Weights of a small transformer language model: biases.
Each number is 128 + 24 x the weight over its row's rms, rounded and kept within 0 to 255. Layers, rows and columns count from 0. Numbers have three digits each. The size before them is the row's rms in percent of the matrix's.

# layer 5 MLP down, 96x384, rms 0.227, rows 0-72, columns 192-383
101:092146138076125110138133153129157113116090155104129142121131134111122121086134133140132099125163171059142092131121134106139130146136137135108121149110097136112154121098114126122149089137155131158091118120155133131157131125154074161161105149149147191093141111131088136121108105132093098159140157101087172137198096124159139103104136115123121144076136110107137120117176108125137135155087087154133101153124126119114145117128100131165139121136162140114160152092154131164153154153058121142111113105112112114154132120111118121146147109183134139091156167144133146152092170147114112136
090:138154121139121149143129118120140126141157098139156147153135144108108139159115082157094099151122145125119103093176120099136150134120160131113126137132108105095151052134097125103132136147170100154085147132114143142167182112133124132139153133156133159110129141119153069140140133101109185098079099139129126124163165156151120147122102133119125150090114125149070088159147114125102139159108105117113122138107104185096111150162134171159136154128135120124144095136149046152105076113135137107124116121107135123123133123084139151123186110077075155126111137130140100108082111128115126122
097:156132120146135141122101116150116139153122119141128155113125154127128112133086091163137168084138132110112097124097076129129182109139143117126168089125119125120121140124118134119121136149126120153128102148142132127136092171139100141130152178161122105087088130115148122096154141122151172122134147112170146119092117130132140108124103143103116126115132119135111146155123169138138145142101129098111148149134141154125139110135155163117133111172165114185101137139124155103154155113115153103103144149117122133046118110058132094147117154136111141144172154097136131131137115126164193177
101:117159154141123154131140134145168141150174102109100090165118152117139154149180089111097143120147093171095143118127150103139147089114144148132144132135129092096119181105114113158114087161111187129149178129171148114128119084153144143123183158144139093119129129163147077115145123138130143096139079141172118095124106186131113158136088118122161165151166115102110110136126108105144128097143159117092137089152099132138101133164148120137138122134132170121067059104112166116158138128174138122123123115129146155120094166144160114101144180126151120130117144096146162128165126127112146145
093:111108104161139124115126131150135120132099126115128124144096131119125095123149186113132083131144110117162103112142118152142156130116166085152120133146125136108163126111141134120167136134154104137113116169093154130101148115168159134114145067145127136126114147099158164073088132132104138117111102119146129089124089138178184161130091166119130126127123165110138157155168132118114096156170099123128158176113120122133135148138171131162150161082148156136158106085133101149148147127115078148109133130162089104150104155156136148157119098141116124205159134140156137147088129085103116122
099:126112095132135139134142121149141150084071161128129118095135099128131146139149066162127183071095123128110136133115119115124123149159113133136156118109160162106082106112143128130120136124134114115131139121109120149096158162151120129105109121119129127121125122146185141173138117123166098117133152117104123136099126172097090112119127157135166143132121169107136137182104102158133125175119107059117115126155152122133108102124138174127169127128108132122148121108096132120102124134143115096129115118161151118108141121126111134144123115130191138064133127110117157108080118113051141087
098:129169126131134104113130145125118102122148111119123142135124124127134123149122099144082120180155123132167108107150137085149118132096130129065109118146151113114123131089117163141132077072119115174107115156130137148113168135130139120136118130146173137116147125167171151191130125111135138137105114148134155136138125136099119106144146160128143100090082125136096149107086152113125124094160114124152132163148137117123144151152107142132138149092186144101151161102138148154113101116142125153141111118141109117144155190104119117090180109134101141131147115176096100148143147148090124156
094:114090152112120157125115111131091134159119111133119134140150092139135132132115126143117130065130094131090152139122106114158126179115143149106133099174115145119127150153157143149130074126139081112116117113156119182144174104125092121126135134125131141130182125129128102097107109127166108118111107104137128172156129135148158104085144139156137167128126129146095079163147138128149157140125139093112144111128145146113127146121086114105115129116156117168084095097159172080137162134137157089117165088150134128136122139172108164119168115102121142110141137149153158155055164109117138142
100:139115181129149121116147155126167106125100111132087109147115153132116119111127070126110139136113139143112151116157111155127091169125184163159112154147106158130151123132183104065139154086141089124117102185128140114132108084166082135127149143156104099139123139184125147133100131117118126130135108086106131130109165109184146105116127122132094101139132140146134160127118113125127150178167149128149140133126169103156136133140134128151133116109135111098119137145139108129114097145131186116105126128108177091107136094137127122142156125133178134157139113113142116135076138149140141138
099:110092115120169117158103161123129152183119131132138190134082118059139115150148129105088128157121110150164127137116135125132145152119118141140111133147125119120127088117100138131103131121132114101139136121089179143127162099138098136114138106173088140142127105150140137158130140091101099135120119092098132118083111137130100086125146141158138105150125112165111136141141138151129170124121145177109143146145149144098137095129170146112098145170124143125128125082122138125144151160127179133130169149155093160136127122153135123115116167106161150152129123072128131122138148144121116148
097:119134120130160138114158139110135109132149095149122148129100130096136158157082135112138105136125126149157134182116105141137101129102103154167117085109132128154123143145130104182123072128133140116209146117070180116173101150117091081151091122127157122129136125133114151148122152129105130148136185101124154162151109089154152101141137148097158103111125161171147115102135139115143109133186121138150142126121142122144114132116151127116110099127135122117111147076184123160118133101153141089138154119150106117086143169155137115087087089133137117155155113117107158148117171123138116161
102:122148124147151153154129156052132108093126121100099156177078144119154123132144113138163121120144135126125085155079150134160197125116114118092123162142143134132127141133174130119090111101155115083118117120117079108135143104159114127094078116110118140122150138143116132168114132128130119125142083129162173148098130093132110126124115138157109151111090128121155114140169169172121150109131151106116124107182138164102122113129116106135151120109167133129109112092128181153106123157100147122160128150161151140106136115096157131158166091108144109111153128122136144060156091167147152118
095:116091156153145120166105123123126145113094123107105146137146173113156114106107159094110092123104124141149101120151163131152170139177134172128095139134135122127118136115142125109128124144145158112110132165142113119078089158127132171139101125134122123120139102091117125080112139140095116100105126101127107104148156120144137079089133107120129114140110050151137103149163116135144125140146157111104141138138110110100138140127114135124111110122159140144160138149063135156131190136093113154103118134062119073125124117151104134119168141078074110082100135133169158093152111125161137130
089:118144167114107139102137123165153126134130184136161103108131124150098107126119131148161142115144166122124152152098094121129071147109124140131134128177124153109125134161120154131111152125147109148064148089174120096128131095131150135095127142159117089152096117134171155143125131141123132108169199107113125119172161107096111130154078102110169120113111167154145102077143126128150139118106150091130146117091090146148109101149170137148098143073105133120149149132157127103128185154126125145126161110185116106102151134176114121126131147122144099148143137153136160121113137125141128126
107:152112153133117146149137148178150058147160121153159129129144157153106136118133104110128148143172131164154077109139120117118107142112116141148118112139115177121108110133087132114127137102124128102139149104103132111125116152136129154133104131131105112137115123129171095152171144121139127151139149137096140143144085149121105113128161099135066111116112149123085178129136124176085118130129136127147097162104120186173102119127117099080086149145129129124143158137104109117093097126106163145092128159112136128136127117127135134119098135157118141157102134142144121144153146130180104078
091:106177135145153122137110122150139132136126121171129078108118134149118099101085145107111126126153088150115107121121144091108131125111112106135134118115153110138117145087112113107129099140129137089094099132091096141137116151115128148111112074147127112106142121158104107105129159120098122089128125144112091098134168104093141180117119132140147159129125130099105092149137111110143110091140191089150146150125128147124130085116106085148107150122157143127151122099140070107142136164127116136138091137116119094133072131074115124145056098080089080141156114102169151094115133101131116120
095:136150101113102102129157157131159134124066166106140146149101137138165121148069118115142135129111156107127081132130146108124129147150140140112093117107142163108144135120088104102149107057153111123120100143141115104085163113143126125125112143125129145115112134092067137118095098126117121099110148068094144153140111125116154135098127148122123136156062148118177155165183097172124098133149121119152109139114151114133086132137134112117158113133164131150177161110130141136131153107082082142098119096113127087147136120114116187160142124134151138088168135172107073161122119108156118134
100:139058066102088130120159094123105132136133143126100126131148129116102127139101107131149122093145148096108122117102115113141142131116160152152128096082115119134093131120126091169127154162182173104147128114172095125184123084128137145132113125122137140135137139147125123149116140102144164108164177160138077150116121108123164159134125137098119143100136102116113078096143127142153123164139103064165166164158075096123138101138111096122105154129132134091114108088126089102117160162127157104134120112143107114129151143119125175180125127144125098133131112125148110114106172092112105119
097:137141142153105083081098143105107135129121163134145129124132141131136150105148128120156120117148118127142124138102166158117096076108111034105127116124112126164103127145158146135124131155145100150129138117116139172091127121146151152148162154149151163170095139133168116117122134126142147128159089137137058095137114135111141092096122140124127138133140115157174112115123152146127137145150166107125089122139163134148082117106102118132149102125121119107182109150168074168106177143162146125112135130142089125122094157144107151135118129147120106136149115131133139104112088129167136125
096:103098118126121125130109131122172124122138155128155089080187144149122107125131114127149125152157096169106154137152149125131076119130117167138120132104130104143142154086121136182152170123091143120105143119149158114149116148155108120161128166125133137113143166143088136164132110151134120176134147115137163141150106129100111153097154106107142149139092120128146107139134163126138117116159131128122108104172147102142158145137112138171146131121134134073096156166145125134141187153142132137150133096148085129144142115145105115123177124130114138101140092105117138121129146140114139133
101:122139096144112143145119115132088137110179132138132124122131111126113121134130154145111118166132152151086122111137090121125144115100149122123142119115127119142108129102123112136158113136171136120134131127124079149156167140118076093162135141098109169120127149135146161159159173114134129137117124149120139090142142082126157100118129139177120111184171088162085081125167158103135145095126102135158141169136144203106098117093126122191134133105100136125127124150161096112176168153139131111152139109164124129118119126147128111108082155086096157148117118113119112147107129092080149109
097:136116096123134132103169150129119111110132148110109088124136164158140097129117132130118120140112108144150139109097110127125144151135151116063098158104128105131135137123130117092124110105106134153154097120176109113095137159147110059134124127125138145126141130118081128108087129170133139116095135108151127152134207100100131176128132142134108112119118126122126161152065158092146085104116136116152126125112110128126116142058119123122148129121128118159097116083135122156124094154151088129110124101142120139119124098114062092143143148165140118143153123117132109112140104119115115197
093:088185143114123127098119161111127134141149132121100082126118112137158139119153100134088146136141118150125119145093125134094130069118128071126150120117110154156130151117132106149092153117122192107088117096125147127134091120113101117189122123141120125204133159110129143128112105128161131148144140128141078166109142111153095135143150093140124154088130150138148117111102130127090128133065125135114134137165128137099106098144111131102134155124117150150095147094078070107089099094122121111123086097086172109150136121151169168073136158095116129120102144125132148135115103115104092098
098:141128164114122095162109131091126086152090158111155186138166145130121145106091156106151104144088103141160143138153127072115122085107113155116134127134163163139130093121110140150100141167139100127083120097144104134123083140164145157156177077122131096152129144131114165129113123087092096170103157100120132137133101134130130126117142150133161096131073095137117132149115095110098131148121144134151103122119126106129168131127119129125144119138125115144157144162162165087100124111072126130144106130101102106178157130115084122114140121196081110106156080143150139135136119143144186090
100:136131149152113124146158138155088136097123091141143085091134139182158133143136167115156133109158107140133153122122143161157130135090124103126103085110121134124129128098148129106110151129166120074159164109111142132160167147102137120149118167138152101135109119127148101163130113136134130135119123132141130134149101102103119141143126112120097110128153155119117118097148130118091139143136125067143120138150150088157157123113155117111133145126122135065141171161127154121125091103160165115146123120163129110124167117124102151126108142144127120084180081124107123089137143126125153137
090:167127171100093090127126118126156095152179164168161156137084148138117115133105148160106114138085126142136138136124083141133164095102154120122105134113099143098139134128090087122116098135134155116109067109121112109145087166136150131146121121083160091135126158108102155116154122098120158134112145119172145102102115114121123156141143119096108144146174134122150071100135082093096108135122123120097129110143118087142164127141143101142131167145099104085090144142172150120130126089074172131146110142128125147139149142099159121098086144149157110161100137140146114135066139125100117121
117:133156074110129128157053056135090102087122096132146154075146106123121106116120139177110082153128161108126155107126096133119160122132165132099109150123155068140111149098099132181128144138100134140137144121105138116098149166103146122127123143102140118106130100110116120149139128127143112106128124167147115120091120110098131134144147116139114135129114130110112130118107145106153101134130052133141104125101170112150161147085144146155158126088097133115157112087164123157124123118138129141109138133136100105144144115137071140150092101108086154085117113129075151128102116127095105076
097:110161133125109103157122121178163155149150113104101116162130104110122097086137135144147093120119123075141125137095133152142124124158155126122130118129112149166138137091173140128121101114108058108127137143128098174123131142116153124141092156135104089152140095126129124129111077150128133122144075091142155108126115134142147131090116146122132142086168144133123064154118101142154084086100126136107131132124150159142135167111138109123102136120098134107157111130115146110132123092110143157144087160128103136144109116179123147168119126140146118129152139169148092179078111117219142160
103:125130140118142147085151130165103108107152066121116116137165114146088171141132139140122116134109104137080202134088144147129128140110134128119165143116108151105113091124122143103127142110146143099119141108121130125089083092110171172089096139125163103172124121120118107136130154116118124125160130109150110125108119147136095129138069124154120138158145135174135136132121095108110123092114153181128110083128110151086112092081132127140117119132075126135119100154156144131139124106152115078160147104132175110165144179107067114127105148140104122140124088156142113153120156159145131093
091:141140074155115090171110104120119149115133148107116106125116128136136115105122136104121172152123091163137123114119133126115129123123066089124098088159132129139123164119124151152140207118056146137130115136124157131132127129082089093143178121128115142087108131115125132114115117124125170110102156122132103104108149130099127185120132163100099124153119160083158121104104167111152110141129111120130132140132120138136150099122099124125120163136134110085097105131104170105089143091109173158113138112149157125149158125099119125089141101137133107167094070119123091118143109101117119160
101:131126185157124125137095145138121133160198149133140110153101079104101108137131098049148096122159114097120090128150142155141155142108139067152161141133118119078126152102144107112105183146130140100128093144095150130155122142133137140118185119148090100208151115132178120160141125138098155087128145100142113122156113113156093136127118121156128104143097128093090143162153154111127118118153167137137117119105150154139098110128140124095131156147138127155134148142115126095117145155145137128123108164156155145083103155110120147114093165104134134174115162105129133144132105118133131147
143:120141134147130115133107097112118087127135155132136138089122162172129088141097176109137096143126122143149152142116140071131130084106109157129103150116141118139139112130111078139099123133120138116127127093099104142142133188113123155152094101107122127088142146091119145155109124096124109136097126142079114120145114110121143120111141148085114094148121134163160126070161105141103077148124086120130125127148147119151123109101122125144128130134123076093162120141152087152122129126129106118134112174118130122150182116104125129104088097130135148114114081156125149153107161125123121138
092:127145098164114147071122133142132133173127144118092132123110134095111136135141092089138147144150117139170158192107095123125095133133130124114097123115107125123105135105140123108119136138157142181120135116144145129168141101131109103111116104097159073144102146122102081120114143127144140088137143193121174130147176160160137086161121130157104145131123129140194128127151167113136126150158099136106116116175131074125158136120126155115152108138115103128076117147148118155154126125140101136116155123120117126129108099123094087109119149139137107121166105076145126133153094102100121127
097:126096086136131152140100133124149126137114064102121139154144143130131150154149162097144132119160127129080142107142123120162123128133117137104159133113158105128133110176111112114091149162093100129105116068186161144106121159111158148137170162134142126068117158105097156127132145131127157154127112164097083164122114183108140139113111106105138113104097175120159179178159156151109124192106126118114128139089104082063131139176118158155142157151137105151100153124140125104101116105139110125172125123124146156177155159123142125123141120121134096139090142128191156102128165090091152120
098:152139144083122107144145137156143114117127131139132062115113152178124105145115134095076141138119109187113114129116154120143147148126153141149161121089110136085152107152130123144086147070132108122162109121128133117113118125123125112129181147141158130111148083125115125152142128083130141143116108105098138139159138137128114106117118127150128136082145128129131129122151117153119149137157173123131145078151133170098146126137119070129147122122144165128055134157101111137182145152124124133143153149135167126140102156150136121117113117161134052108121105133152127109075149083149129095
106:123165094158151111134137138156135088136125077157091116083154093130093104171167129116129168127103131111092127106104098125126101149129131153118120120156129150114122115143118102084114129134115131064109146172094128187136139129125156099102131173080102132152113112147118122128126137126116135134148108090122103101129145121150127166181120108157096129193137107148157117118131123095133144155142124176115174129116105124086105141127164111149128075076155132141133164136142131076123111128162147098145141128125137130134144118072108143130096157106131085109104142118124155147102149124144149128
101:140092154059090093113130124137102128104090185115121167133120114175133139157139144142165123125107161110136154136112112119140112119076125136104135113185163133120135091114108134134138131125106136208142155141136100095121125113165144125159097103107150107103115172146112122118089117115148120106125161164123116127140144118169113076114105093119145129144130129170150139137127089111122139127112138114138137103140102115102138105099106126135124139115134125174166128110117130163103163150139110129143130146144130173127119122144125101090144133159114091139131129159103127154169140166085169121
100:137162109140100123085146151132088160083090140172131140165091110116097143178137163109091150104110176205134117135091137134129168146140134131125118139129104118090182132152121085127142066134147140126149157120162131095119164135134115107088112114102129115111133115146120121148161148123144114154143136181139160136104179121132113145119115152112138135114142119139122131140152170109118109155149138142149151113111164143105120131100141128147095146145122167128125149129099139150143113120129122158094137151107172128163145125124124097105117139147124131135125153105116187126142111165112115129
107:143153119114089130142123112100122137115154156130056103117113128113094136124169127112128091154122111151121128172116106131139117130172102158126121149117133158150115115145157142127096145099108117141133133148115123123106087161091139108122114108099147104130100112142128099153148140142122115156137093157115114096147115119137061130140119150122120124131114141154090120140124088144110146126097120132119100138119139110107175103110111153137080110099074128111108165147133122110122126147117159126145156126108079166128161137133122139117039114099137131131124165109118147121112125112118099082
102:092162107170129152086121106112127154101114111094130108142132127133144097149095145111120117104112140122120113117098128110113155114144102127121137126119108128143171151116115170121143154126171192159187148107128108145095128111101163123155089140156193171131151115126114174082106154113165146135123095119106151140131142117171158129161091150153137104128142123122144130124120101126099090089117132107140131142134124150162109080155116096122143123110127123148158104125147083154129119123109088121109117122092116129137134150132180144124152085137083148144113118159092120137146122129161127147
101:129128161089168117113104137101109137115125092105157121155119101144147096111160135111128111118120141182168136111113126123152097194131111147119099119115123138149118131164138131134102087086119074117099140153088096146147121096134141126129147107128097089154132142096142116116107115123075099136098129134124139147077142139108134105121134121150175133131147121129096132143098082132081142132149125109103157090117147115131114148093114119133162102112158115129108151134134118102154145120137130139097137139090176111150102111147085164143143114111124130125136129172141116124132112111157140064
097:151148140176152114135118134125117099128138184164095094121139096152118114135173133118102137145127139129131179125133125153153160156130112152168112120120157137104152132181120149145140135121136152110129126146134113093150150133143120116180152150131083150109173079110131116117138149138105133176115167135109170146164132113088171110126174155129119125141165158098134112186121089121168138129172129107125115114134149111148098114121139162152105106120150143114099120147157147132122092149138100136075149117097110193121152101131132134137127098121159125148166091082113096165103146152129142129
102:118114121121122072157128098120127130142137131160135074103135112126108144090158101161107106125091118137155128125138135147144086120094144110144139112134149133162138132097154130120150108114134088120101115119137174144136090130147144102139149111124157138165146112144118132123136125145125120127118123110153172115135124099074093064142136110138164125149101103146042117112131130110106130124101133169108105087095131138155123100127063141083153085153087135132126176137142157105116182123115130098168108134140094139121160163116144109094138129101116155103120132144143084116124122111122142130
103:135119161128124130114120130105129128107140077100168157143178125173135144131142148171143112128107127126154141121141148123104159141164138152136133103121142096090148109128126118154135089128117143129135145132099091096149097120074155139094127166105142093153159154119137115156115148135142151098151117136138141131113130123096133155151134125137122147137144142131155162150105109125116121106131121155123156125177144162120197165121112130098158142138104109151097124111131085113132121148153136128164123132102113148128134092149140096129103140131082120160131079122120146132120143137103126150
127:127113100126101146103190158140127162133139112118159156138118133129141142111141101116118108116114160074085100084153122155127150108162124103166165095175106106125123151116158118100189111143112109129096107109163187122145127077099113136121170153102123119145107142134122093086159199137116131130119111106146138132071111128166106098146130104145148134109136146120118128158139136127132153148137168136136116138133103127121180134159100109136130160102115171135122155068110138112149098115125153156091126115142137160113087120110155165137126145129120117142083185133106112072142109140104109162
093:094135117089142155159140124120108176118086131085129132158145160167137158153109077084120122099142122063133122137125160118111110160104097116108147143101103144159142107139146119117142101155160120100086160108123109151105100127112096142139138093118147098101082125116119171133126125142103130143093153103121071130110134116092124125106100125129134111110152143126127121081181142111086104096155140131126162161112098116096113106114149146112143103162127127094082158115164099098115122138103130135122148154171163125103092122120125136137133100150141095139053129109101139135144131126131179170
095:102116098098159129118082145111111138079088114121118126146157072114108136124124119141156120139149152113127192138141183130121147112135114135133115120135132123112139190150161128135111099171098134137122126131100113112124122114124111106124088141158094136108135127122113123138136096116168121140159133114125157115090073120105109151137115131091138145116133139085119142136100125140130135112137126147119188112085110131219111163147122109134115129130121115133178132117157144152126100131140132164138138123152126139152137132140116118139130140148131131099157106094142209091164126136149146156
099:196098151120161144146149135098123084129131101130174150137131075139146136139129167111112101167159075160132124112139129136132149101109111128138117158123099120115164138147128139087134164149160116128135123143108130154108158148160164142131129066120096130111136146112062110107132120149099143112097167133098149125136162132106146126130128147079136127130110115148154150087184107117124143121112084150145155148153136143114127085123162145150117117111129140119152115090159145167112113121119118127120119122094155175088102156116109115103061116136193132087128130163114124159106141152152110145
098:056089117099100124189116134099120148100167167129114127115095118170134139134144177106093117078099134085134137113163161167110099098095121129120119115140151158107124123128115135112138140156158162102133130148121125127130152123118122114115101114106108133140078120125166122148076118129104116142155134123165091123119093165114090116125127121121147154121187145104172128103095116082121133120131115152133100093137155118109128176150147166153141114138134120137177128119115113150117149111116093117112146111123105128158162111126139144086152149112114141127054120169119077137147138103134141132
088:090114109098116165139153173149164147152135108152147148126121111128142143138137098131096169080088142146166137119126134125119133148143129165137159114140155152121144151143157116180101115114130087155131136141127126158120146131100121127105081149107110170132140128140115127111106110121176136138146098088119146141105109137126147117104144155117145148149108162117132110175138179141120076121133090162165132098121168153101166154128126142104134093146151111181116116131091143079127162114155132140180137167150159129150130155119171161122191161154130134132115141128149114161132147124086130134
101:130113113142148096105155115111130122079116160149111093087136108139151116118103167135163110171109133090126138095168133149127170109180149140107118132143160129111115116124128093133116103124112123145122112121118129186148130154113108172097163130133117118150124120139140135091129097126103122148114149150165168148115139156107136130094135103134169158108121121166134173176161138136139127128109137133082105111113176095134111112119096143125151063161155157151165132084165105148137105124114129152150131162117101116093139098133135113111106172112117129158160183130131117142122113141162095107
095:134103121147108137091137102114131118151136120127138115099160098106133139113127106162109126138123116119076140144147171128099107113129115132158122127126107117136115136099096132127159156110101126145167157131164111170119129099167135156077128097146121118139163169097109101075146131127145124199137171132086126111104130109139139117096151093114132131128130140091168161090153144145104120111104111124151111185146128126164142106147089142159118133105081137118130134129104128127106143112134133146103081107158142134101095120084144140118064112158135141130142135158151086082148145154124095116
096:120059135115102133098122117152149138126129129105099064121101127121129112150120109098102125124108135160139121150110088124125130125180133132121101094112137129142139112129130113139125115198094144095101122101095127096092118124153135125072150147140090158142116119110137114150091135124106171104138119073167148146141138149140144161148105118099152174118151083107125186171132137122167111149140152108122142116140136113083136114123117095165114160171134143094139089127148072099146117132112102097161131140080137111134101101141121080123097147131128141122116108125133156145158145124098163104
097:108120133128057081118113145140101116107135141118141112123152073099083128148104137121109144090101115131173147147130122146141173114159121105119092137087140118114151107113079118146112106153146153114096138140135106126137175113100156098138152139095092188151119085132107102119152137122158098110118062168134138108158181143071131140150157118114132147166121114104125108128089120098090121128137086135158152100117122086159104183120112129116141090111140122109100142147120137134130101130159145123126126118113114085159122130138109076113130156116144122060128116078146170123134151120134129125
092:126114101112104147097108140123149176131116101131115145128147105093115144137169104171150142155114136132122125104096121135139128169169128136141099143150141112121129142086131126071135124141132116178181117159195157112126103139130140114117114157156119126138147137109165156119131148103180110135158088143136124091160111158139126153155129116119158141131146119096124136142056151181152132103114082116116105134134095148133122121132116101160092125137141108116173057154131173058131123146165086108133146104159137131131137119144104128145166125056114124165171160151090144145152140163162151139
104:133122083132088117125135111106165123141148147159157197100136158133135114133103145141146153135081124085078138073117149136125138158106104147151143110139123095084126114126126148110142124178105149148060129135121145116130143137147110174099091119141115151139144114071105147147123139106100152128093098133110085113102123142151143159091143149115123122108116105122126123117141141129115150096142118090118057158133110090124147152115146137114147116152127094126118138134151146131117127129137112180152109120099129115127128102094084127148143099152117126151139103165127141104080091106146108149
088:121096166083160099142120075121111091110165146158112156155158090159136158089149119120112152156128201135160124160180105127119148146145084141137153138116117098144144142099112141143129140134122138142161138130116130106133181128131119129181145090104142147101131132115135135132130114151145143150150153119170043147112116149120178126173134134130103125147165160120088136111116118101172145153119109120120150134114097099131131123156107105139136130085159117134112101113076131148066157092102103137133146116141148184085148148120150120094129096112126123157084127111122121156155136127149083124
092:125150116134146153167144123095147117165081120134122128126087128129158145155159177130128133114103164090143166155153165129094178095167139104132145110100075114170115119100146105146136100094138154134075123140118144107082116120087106115156088136141146122110161132135125120118137137154106124133127081135087096112123090128153116139115158104110102143121144114142160164144152136097112133132084105171082123141110118111101115116114132130147117155092115121119196152127087129129102093143129112142111094163161105129088079122138151181150133167116148093161106135171091114131149091114140111146
099:107082145144116067131125135134119162150157098111108122138157119176138126101111122158126126160113097104123146144148130101110154118147128124144076126134129108123135160171123114134160142108144125100137100127091126103137160089156113109137129132146124123151159139092121141137135120144086117159137127119112139139183189145121134103147116166096156125180147157138159144149092088160142155128148116122143101138184132085133144124146145129126105121128109104115133098122091127127131118132121148143112133145137144120128133164133171107156159159146154122140132115162087136096127131127112137102
098:145113173110143101132157113131128109180150078127105128159113157119103167113112103121112137125149085144103128122097159158162099122100148167143133114125130154131118093124166141135132085139121116143099098164110119148117120112141162113111125121158113134146176139125117118115134125115194081118114142139109186148164146110134151087122120167133104129180146145148126129145143148125128118113146145148142163154121088132130134141142138139106146153158121119115126124131099163118122094131123130111128133133113141150148149139156131101139143129161159147113135117075152115126130123110089121150
098:118144083106099152158102092192108148094140137124098143164148141109124127143166095123139102157102104141123121184152112122157130100149171152146108211135115107140171118138154137156104116127111125139168152140162091139117132154120154109132165162114134094117156125130123089104111094143128137155117103177138126110074101132175125148133096132144109125127128128140086131109129114128149089154097118137135115121133118123091132146125139123134096118100094122137075127105092145134104163119134095108118167130089152099172128129166130143127138139137132169102115208141143128180126108135100123089
103:152115181186148165138129116123153108149179143117126133178094128139151135115152098094128137106126114103110104117111109122127093115065101099171162134136082138113151107120099111126115123095151133078139116133093133117127158094132119113111173177168120140153163177107104130114159118144134114113144136104129155155111126156130132125103107132140085139153146111094127126116116126146118118104153165154120140121148131151108135140118167108174101124140161107159129127128125094176104149109102161134082129122143141137073132163135131119141162119132169124143142149111149100157071134127136118161
101:139107160165125140133157137141120134149131164128184165128114148099151128159098149147108122064145168127166134141132164123111127106153111082130183115146113130132126105118157133148123129171133126167134114103156129107126127162135127128173121118123125046148131110121159135138154125152134139100111119081093136157140073113099095127136180137121163125093086120138107147120073129124108157145146126093135110110099138074169129130135092144160129169137105115141127078131144149162148113128143151130124103093135122117154167128131129115138146129150121125125105114129108146100110154121132118154
107:137130139100127120104136120137145082110092162107154118129138121147108141149130147118129234129106134104137166138111105104127115162132119117129139161142095125130090146170142102120123173148095098108152122152127095103116159101125132125099112099143110110206121175130150120149150138122106114084142184171108131102126105160147093159130141148164109107114121147168107097100135151110129122088141144118146104141160147133129143098124160099132121119106126140107107092161158103139099122147093125113084135150112139098127097141133150102125099148119137092089142142120093090146157126104159082094
100:154122083088119119107164074100133140162132161140135138080118172089164129126124195136140102102088126124124164125146094123158140163111146147142121122106155148155146126116113145155151159119094131175130092126143142166132083130145124170097092132115149086148160146154153160126146131118132120119126161139118119119117120111104190098158139128132105127121109142106169147085094142124155160098139114099136148147136112105102131136122126124102153119102106104162182142155093118094152121135109131179102145124147132123147129124157127150174130177084153154141146136173124127099139141117078153078
085:150106132141151146119116153085103122135113142139120132051140115137146122164141118112122145109165154104153123087099138149104121154086146097116092137108132138111106128168086089127145117118138120139160108110121113183164142106119116124128127116117170165089123124144107121118159142112143196136094178168107158122111102146127125107140196093128131081152168127129091108126085142104155141128148103146097147109132102152125130093126125117133115175117142137120103160145113143100154106163149128133122129142168106126081150134126134151170112124158141141118137110076098159092152090213119109116
100:136148156162115129144136113151088143128112123120116132130157098111110095114128126143149095153126124107108139117100104152142142132123112165132084118138138156145081164183124117073146111106159146120158123127140116148140116153119136118114147135125138171146101116106126103079152123137121129114151124126116128116140132172159160139114150164112151154152111081151145084072163082123129152127159103145095117150122157161182115133112188159147128138132107113150128096152134178137139124159162150101144139107130073179148127141121112114156070106129158129087129141138163121146137100142155161171
095:142191143122114099144132101129128161100126091125172112144100148104122145085121129135141151143181106113112121098155165154118193130142136122128130135147110115106162144084123165124184153104109115121105131139121131128106139109102155119135126137105121124111132130145120137153103070129093079114131055145148120123160139122127126170106097114098113142158121084145120094103125133104127122074136140158124154089118102087161133182131166140114162101137139156116139100196099135099121148083164107162135124105111148163096155113147086164122116129119115128168132144144128118153129103119159117119
104:117130179130084134117120128101132127168107141119155170106135169102119130138155101120110162128134124156121094102102113113127125103136128099123154110120139121170120120107142114120132092158134125130146144116142134139109137105130148171111159125119147124123134159133182163147119158135143104121136058161153116092157133107173116123175114087145095114138118139116104101130186139153176155134127148115130116138148157124144119131144128157134128124119114145102108125122130145145137112118134156156101152094134121108122107168147149092117134137120140152119145157129132100161136122163143101129
113:124083155137142141131117161118115132153156112140160096129115180110144171126130113162152118068100118142143162124091133103116130180143174126114128125148147115093136116095131126141177173133124146147161158117136138117114143077152068139129099104128083108143095137181119104139184124112169094124116132125140137129090149105157117129115133133100161088097130124124132098108146137185143186154091130163148131130119159163106146116111154128115148143150139120147125135186072151148183140096155173120132149110112128132093111130139157110120130103097109168136162165114124115105172139121133121121
102:129112093173128104139127153151135139103142102143146125096141141168146139115094133142144147102173174138149115106171106098065138103137115129152111160108152128115128092141109139138147141097152159144133121121122179098098134157155122114130129145117099152156138116101154150128135149134125188110104122101134053146205177076116176143165131161152117164162169139119117120104108164156139142123130098156123177130105103120128148162134127135118116158127137084113146155147108073162133109099105112115122126122117170122148108144139137121117104115144094122070103133165170129106152155112113091142
102:102129175151142146087134109137128140127141137133123108113099125132138126096138161152098178114082161127118130140118094111116102130137115121121161091114141117167174112155110136137139173144136133071132161126110095111137058146115131118122154093093148145103065159144131179117127113095123131122116153149114103135178125091123139099174119076125111114147092145114173133110102135158062120139104138132105102118118113140105150103112101142133151086133109120165141206167151097180132098102103115114116130112110169122097111101113147154130129089136102142159154133131117134142128117187138112152
098:122120109132138103127092103174123105107157140103155133110166088109130134117146084169126109190159090139099137155137148143131147145125129117134187145141118127111163156104157151175124169124158139126138118110082119158134152195132157165111140149148134129147150126165136141106127115161089147165126156166084106149077139138104150112134179159133134106139105111102086147152087112130105154104145149178185167126121114147137141135154093153095123139173098147120128148147104088114072155155151152129159149148166123153160113136129142106149117163169160176082126152120121119137108094151142165166